config.toml
num_hidden_layers = 18
hidden_size = 192
num_attention_heads = 12
num_key_value_heads = 12
head_dim = 32
intermediate_size = 768
vocab_size = 3243
hidden_act = "squared_relu"
norm = "rmsnorm"
norm_place = "pre"
norm_eps = 1e-06
positions = "rope"
rope_theta = 1020.0
rope_fraction = 0.5
qk_norm = true
attn_scale = 0.261
bias = "none"
tie_word_embeddings = false
parallel_block = false
extras = ["some layers without attention", "local attention windows", "paired heads", "shifted keys", "gated attention", "value embeddings", "a smear gate", "an embedding shortcut", "learned residual scales", "norms scaled by depth", "capped logits"]
init = "normal"
init_std_qkv = 0.0436
init_std_o = 0.0
init_std_up = 0.0436
init_std_down = 0.0
optimizer = "adamw"
learning_rate = 0.00374
beta1 = 0.9
beta2 = 0.99
weight_decay = 0.059
lr_head = 0.00708
max_grad_norm = 1.0
warmup_steps = 238
schedule = "wsd"
decay_fraction = 0.843
decay_shape = "pow"
final_lr_fraction = 0.0
batch_tokens = 32768
max_seq_len = 1024
doc_mask = true
train_tokens = 169700000
max_steps = 5179
dataset = "wikipedia_en"
Each number is 500 + 40 x the weight over its row's rms, rounded and kept within 0 to 999. Layers, rows and columns count from 0. Numbers have three digits each. The size before them is the row's rms in percent of the matrix's.

# up: layer 6 MLP up, 768x192, rms 0.13, rows 404-435, columns 96-191
# down: layer 6 MLP down (transposed), 768x192, rms 0.119, rows 404-435, columns 96-191
up404 101:528548538468528528523514417588470516490484522537465497489466573464486508523514442471550501502496550524453521517510491496545572448467526522503579531475483583497472551425428495478586555557505529535423526544525542450496537459551474518486524522534533400422444543411482502510538569502473514519
down404 103:490505455502462573426444517476533587542501562554534535521470525593435483485507457505443527417536546440423519441529459530488466515573500506481504515462553513575582572528466489492491573471491519581509557545460508429454411518455524567474531503536460491454509523513535527538448491519528452507
up405 095:514483478441631549525370485448512495466430473505482462457560512575482505476503481481519532490507501442483380474478487525502523535570475535505527542439476467436492494492528468443487410517414489517530481421542494536446493464544605485503553490498492525476475560543478473476498501530444504480
down405 095:450496466546494550516541503516529482481512474499547480519572446555502565522483464536441442532500531464562550476527455456504475480506502431532420497522504495467472547571514529464464524539520549448463479529522498574557498577492478502518556520509522475531530541534527551455485494409502574506
up406 096:454570523400537446543489519456531546462436406480471539458560517462461426518518534511456580605521483475441499536533489478553525459541443467462495504466427528450494508499464450488481502508427512490471505492516526505543509453478483511443582484502484592491475436398481484469523500565493549529
down406 097:547589424486528429465490513509558511444473514512550496537567499526503565446559474486471514496534530462521528478444553553534465543474527447491501465459488446513453532542431468465439513541492486487552489491475606506422464469466531538499478515515504579524509534413532568487512510440408557530
up407 108:458482570505492476475444466507503540438522449538470451499560514562552483482484513521480517470558537529483452524509368473510540509521495535526571621497534495445433525466509452540498517489458499483535421507494568462460519527492482491496517536552492486481409494461466537592608466453521537459
down407 107:481528478467566447516552519502509490491535479512502504492516462488511481607451497568473480466463488457445557478487495492508525453456578443491499461546528514526573521551518487541625475534472549506442541511497499525510483384511472532475525553513582536481492521538479545489491487538468514576
up408 091:469513612533553516498406439493461509490499501548437522535453543456492474494519481490503541540471579463413439556497455500513494522485439557557621498436493452446533528464493512534522478528538508503546454537467553478539511488561475475487569538495492507482576479458500502479598559520488486503
down408 095:506478472486537445510427525484469507504541515520521479566504535472529558464544520487515554484393577470475508501505411427498498507489531533424458513523461512453554485565469587463508483427540506482502517462444508518532499505465451534512511480528486460539451531535486541533524445531503418441
up409 097:516435544561509503469526461513479537545530486533501448446535482534553424510500497491484505502552534494525438538485435512518493464464511481556505545470437526469481496491470505469481482533415510518577494430515544516470486415526517487498465417560493520511494554470494546500455559483495471426
down409 099:540525568490424558474463533556459530398483444455477519526541502554561483518470568554613494484480554515529571430497470461535494370479510595530438422508510526546541511537491475444557526512453430522498515547520495463515508488592471530541473485581433550474427521450472499585505533493500540513
up410 091:491508527449488574488444528525539484491489491482562447513423509561477521523509492509542459523476504457492484633548516488475462551450460580526671505453512515534464439436496502458501488544545505550575536492550540516401514566537528506502481501471475550510431480496486473510524471516550462520
down410 093:546523422562481436453457492471538560545574483480454462488511473512509512543439545446475552505521477473396474444495528502441567482589501435493405505509461505513531559591504490495564482518522490490429496534505504517525474472560474506507533475468487491486505467470476463499595457476511506463
up411 103:560446531497584535460545548490537554566472505482513486428494581497551531493535465464504494480520496511488509474484498521464525455479490472510430515418442485425504469505436483574512540460554543530502480473573531489522456438476555485504503547501513458513481579466467507547492536472470516471
down411 102:545498568529478487492539553507482517457554487557514467474552461480512555482492557479513518401485472496556495629534553512473521464452517472527508514524479521532529490481472523600506491532463494574562494465521587530463475548452470442528493474451498496533523464538472549533475477468566547504
up412 118:458471552474534532484469524504503489556495484464489522495440513545520506493491434491516473492551567456459537513583528510519509477482425551553541515450370569457551481529516480535503553522484537522507437425501459456504511457470502483469538430539490498490512524503498454587519514514556525444
down412 116:532459497491495508498536487397484535478471491508527516396498546498463469548489546489419560508529423501581528477531455498493471510524453532542494467495512423526460501457459469440477492496509547499541444477557396466512540516487497452486464544490484479497562526508550541439491525461496494535
up413 098:482451524502527520469504472506468576579523522537447479468486526517500507485510446462474495536492426475454541508504513483533544501532430553589514464470484573528461502421506526481552604505504519574460391441495524445566480498511511460485478444449528519520446550512526451476462460543522468458
down413 097:472510536489510537609426553536535428494541566465490456578511505473419415452470558505547483510547469442552550527514515443503541487541489524508526537447526453481504628406482528521489456520508485480497547530454544462504494491489560543494542490509470523537420432519523499468560458512498507462
up414 100:480533495503552572544501466470480453549468593526511532450510497513475420437550480444485413487505477430451453553517511507495516561445472454507534543532478593491511529486433470454522493534433505473541497495499567429511507473495479439483514496491471480529553584471452517573517527523501415556
down414 098:489512442517483482527474485506444457490538561522473557509475413531493497478512462498514428527444566488525500491501513473542493537533567528522534541524490507517520498477524451450515549534442451516447469492495391466558535475511471494481533520483421431497511509498480487529543562442462499504
up415 106:477516532409532493539534506455568562467473476497445504457538502504577534416467515426478548523434536488404518467550512481475493488494505455526518468470397487404561516485509495478504536485459479552521450478571541449504482477556485459529537428529459425567488469517440545484573503515515528438
down415 108:462533527483509438505539513510531536522416439433537484477500504532400472417509414500527495497466526529484554497473624494511522519514508519543448517515487507490525479471462529517583519459456458599482471492511475505508441450524503487545477537564521517492534538478514496463501533462453554557
up416 102:540596538524521436524521484437565484510460497503505521465480468461495514537478507547560495518455468511435508481521507579567527480533489491503491529435460542475544493501481427513510505580439475614466518436519573551501536483537449476444480488460511526520539475404521484532490565524572521419
down416 101:551502472482509552541513529598513526583472529464533547510506519454450499492509496452568543553485559461485495563514564540578534607505467534489480538461463428482451479527516531416459564500546405552521518524480568501573543496495515463532485506478503532540522467468524507550512502555571484453
up417 122:543483490488559576491456488504527493478429525603518463558422573577479500499507509497516532498498515566470467496480527516567492506500487468507537512510432579488518497500488522525531462502498522476523508442532491458462512398523517479464487553515504493499487506482404539528500566512486568457
down417 114:527446578477528466572497521561519531466486542488479507488467521604489493463543543454501518431473471536495512551514493504538498519494529530549526541507527479486514474537378477511533466454506522503546559533487498521404494483457497557511461509496505497528472375514489473451525479503515514508
up418 095:467554481455536485491447516514530511521495480505552538527473556523502486516497472520494503534522496467517517493535552535532451533506419497496572511523479518475496561499481472478477414572522468508503411454583523511515500468476506525570491534543498498424576490510472476447540495546526543489
down418 097:523514521491560452434583552459432462507546500429517526507496501425494461550480514513474548485553408531516514446470539532474473511538475528526462468546467499514546514501417445518465532569530512514480502493475612480538489583579514538532461450486468480464455423525481536555458477469458559556
up419 096:596448475450480585553564562521579525518523492563516498449547666524479511450505450452461563496499485460419539453485442542477496436519510441456571492393464416478477562501555507486545486552483458581443502477471501486506488534509519498555515521539478493446496516517450514493470521564490572485
down419 095:481441462537492478540500462570515542450355427475532469550502481509520448508471571444531470529459569478501550489617507522472490406523505498507482501504519520528480449473509462477471473499481482515538469530461418509548465453535545450491485530432529504426455507531474477572460500550459480611
up420 102:453437477459466520529445499457542473537489575569537479496548432505580506485482468473490463482501492536575503482503422572462564537475477509498473481509574534438453482474509463483543525465464464410555492514441559453465444506499538451436573521508483440503554521441490463561489544509538581460
down420 103:476544481560468510542491449517455442497531496476537539499431510530544470451552473473416486456540544484457501431547511492495496538499461515464511563501553448571538570449531564486503486404492533540541507475493475504554546456521501491518499494541457496426572486507496532490436525496486536491
up421 112:528503446480501560534411545431540549488456519535438442457557556473537504492484488516588496565505537489502507505498488541475557461480503501576552471480454521475449417525464435446533479583546553568546484542467530471478472449471486493514517457430470500498565501505430443524518490569485489445
down421 116:522510492526531538526490516402474534543514454535541484440516505481478548544402523478486509493436568443444440470504529493522510478476560467523487520521575587475494474599473505492528491465509525533490452490462566498536480473399458565461557503514503520531446525506547515448418443530411465507
up422 096:542468534426466482464523485495482483529493478541481457466496492558514452425490484440490471506583490516577474527505448463522537560494423491538515559486462468398473504534455512472533569526449543499522488487490571427464437467473548435407502500486519442425491514416508453527482514464539492492
down422 095:488503544536469470555414516501507491531552531519520594526538473487481480508491520493456514468513538474496543573520493442457475483464504548524431432462453535516486577433480524487493471478459506428514478567468565481485471528509448532514517535499532490456481531475510471460549522557503552522
up423 100:435479469480519532511518550484561527559483500451470453508517517546496516503501532600520484478541488505479462520513421492536543492463461519519531515427424463445533534512529469449539420577437525466543446491496456505421518484510509472551483436494483529486466515543572534487585508466499478515
down423 100:450471460517494499521487510442450527480469599484500470563466545479544445433526499435499584567564526487533474461533550494444522498479477467545469518529546489521511524459531547523454553469473470534481495506507532493576496486556472506447466502564519467506441543543432494563476533468364398491
up424 098:493582512434529469517548512516518507488533518482489485528531513506562427498511448517524584499565479481492522519486481451508437462443504479518489533494376493384508452488508462492528498550570501449559505531488541498430495454461522482497563492523498477503469519492416439588505478511489530486
down424 099:563514558503504575468476489531470517478461483441465495455518558509495536570438489506468447545467545536521471456506539484532472524531456473531530491502536511556491532489449502443508509504477521501493470514459513506477505420502574458427476506447518517438436471531479408545368536519425472489
up425 103:508406515483496548570577544519480523410539494555407523473450473552514514494513472433534461472541422475468552579539414493517505501476514488480591550444439524519515519490490475511538493512441563525466460418503494505498454497491495515479508480520483473441556558528500510453550544533458496502
down425 103:521439471446510478495488508537483475437483505505544479521555492612518573525488456470543589487499477525485435520485545437514492527532485533471512516478511539554463535481419392537494511514513472515440503457516532599508502482528586481480493431510530500437508539526469518553493476470514448475
up426 099:492514530512429484501536524410499488458534506440509493533558520528460543536478415486476519536484497516494553553419458494446489506500438473541566542445477520489543493531501438529510479576529504455408496495532508497449504528485514520494551538560560500484463532518533535498512487544472502394
down426 101:509444555554473474480481450533521462485500567526552446514529467514440535517492532449493487520517576523541435466544488484489529598459530526522501548475520483456598497549593502533508543467480466520471429418434430514465532531476486449405450476545545578505493508503509513384507503492505477469
up427 094:522508485493467538486523514505566487536514417495539530494563494523530470497548431540588579515509485486511517522550574532487522451479407499509511549517469539496490481491496464547530484532442513553555461479506545491483448528553496505503509553454496441526538479488523489499519557494600548501
down427 097:469459560517499459539517545558508532453520532478562500491478584509568500475508485476517457489532523492477498512563413538511488470476480513568516507483556480605515518418524507500420441469481498450473512504515502520523461400481465541396477501445525503496562596495441483478443443465485411523
up428 105:432535534436512496453378492462424513516445477502497503432560473474547511464507523383504496561499530549500478549548519579527520466448489554497494517490417455406465520506492476540447561517494417579501517492497455475435553537555517463516515465503503466514495498500459469519601553551579504524
down428 106:551483517479430508479561559478505482454527489434514464505518520472521494482470428540445460396514445486490545454442449535527485447541476454489479523542476464518602453555527464501570511539514539624437437533489501495489477516443497508533543547525494525505538533552481567482450532536475526470
up429 096:531484563558506552489420453388560537468482464485527459483453504520487438505543545536471462521620551456451450408497503473537540522465509514489530494499511521544506477468529555470492506466454472496503453499549491455399486514514495448513586535546472535504546486524552488529549493543455496524
down429 095:548502476472499531510492526551397474535512515573500502529519423495501482562491438530443500431507466541611494548490503516432511484451495531504455503568461517503450489498547486495541476459493531370443522520513476525509534461468483511520517505486538536436465507430500505486440507474553482538
up430 105:439472456439521539498476493401473649504537529519495420431484543460481511517446458482571455520557508517476435470476550479498505553566497484481534619433550518468506458410505516471548557471507572528500526513533507508514490460467570453387525539476540513532371508461492480469514482534535562472
down430 099:424469508497442451526502445444427529537465440443435473483506433512495513580530543525475486433462532524501485443501509500495501527474478471516511513510520472525558452442470458554537545500486464519498546565473492524427496500522543465431490517502523491496538435489531500496519517449489526489
up431 104:509571429494501528487403504566526529542500478549471476502492574551565497478526546505506445475480480555484480531447441520520502553525503514519571485473471518450462505518554458505545520592440498530484512486447501459467449503488561511531483472520546512520458512428478535517590548548466509477
down431 106:532445513461549504456460522525533484460506493480479532492521477498535488530544445490555484429469536498408423495498482480514468457434516491469497438469488476523516468448483464514406485542458519503493569550467449366571516485487439550388546510458492485525460600540502532428561493512494496492
up432 102:447453476581536558553460467419567527509515544488498380511480501560513538463591526506497525641517486463525524520485498485554480508497442413524532508473482475488524508523505528485462471470481424503498502413536500518433462489541501512526475512498490416458551538483534481538507562474461428519
down432 101:446435492482437471492478476566545490527607505411497471524490460518472481480466460495484511487511540490474472482529481545514518405456493507524429454565543485463450429489498517578520510525541514501450472588476477518469457479485513629575516491512521537514503451422451404551461492491539550545
up433 095:491479530467488480527568493522506479448479463539444465484535559476519498471468417440529420542554542533452518458500495491485600475468484468479522534477486597513505459527567460520505539516495607520578433511532525537497434432556485511471439439532560471415466486527501498508525494458477484499
down433 098:488453532457450525490515462523528495505520549503556501499545527515511534492549480528388453475504466460471569555495492469455488468493500543496502487489523538537582564543540463525495520451512484522535433549507555508563501531446502469538521535493417464531534569491542523555525429535520577479
up434 103:465477496511505499475510532544566547492473490460473539536479535543531442505522498523472445523557475455495539450550467530468480454516457484509486537538443552434458438490570457444520537599544472504501461402543556475613510468503486568537522437533467479523455499545526432499538506515580528426
down434 104:562547483441489447453530488505576450509529525495529604502462434507465536577488484526534498462524503537477579458505504489416527502496463473437501547443496483498456436515499482490581497557519498566451501484429502478489557583493501470498515472521496498431522493481503498457498510537496573499
up435 106:462582458504456461556466401451549509480501472506483557451442455497503445449505520539512467502517497481479470444577546533565461494496497447556491480428413515458504510467527451507542574518555558578462516475487521459508464474530497475446461458454501578473472497448507457543457505549453486486
down435 106:484469536519463512534439528496468495432495527569538485489488531549510584483517511495472491517525473528489484473444497455468533484469503518458473588539564500579575567422505529560494499484457519523539455494449480465514574532474518512494500484457525521554516482477433539533546486513543456467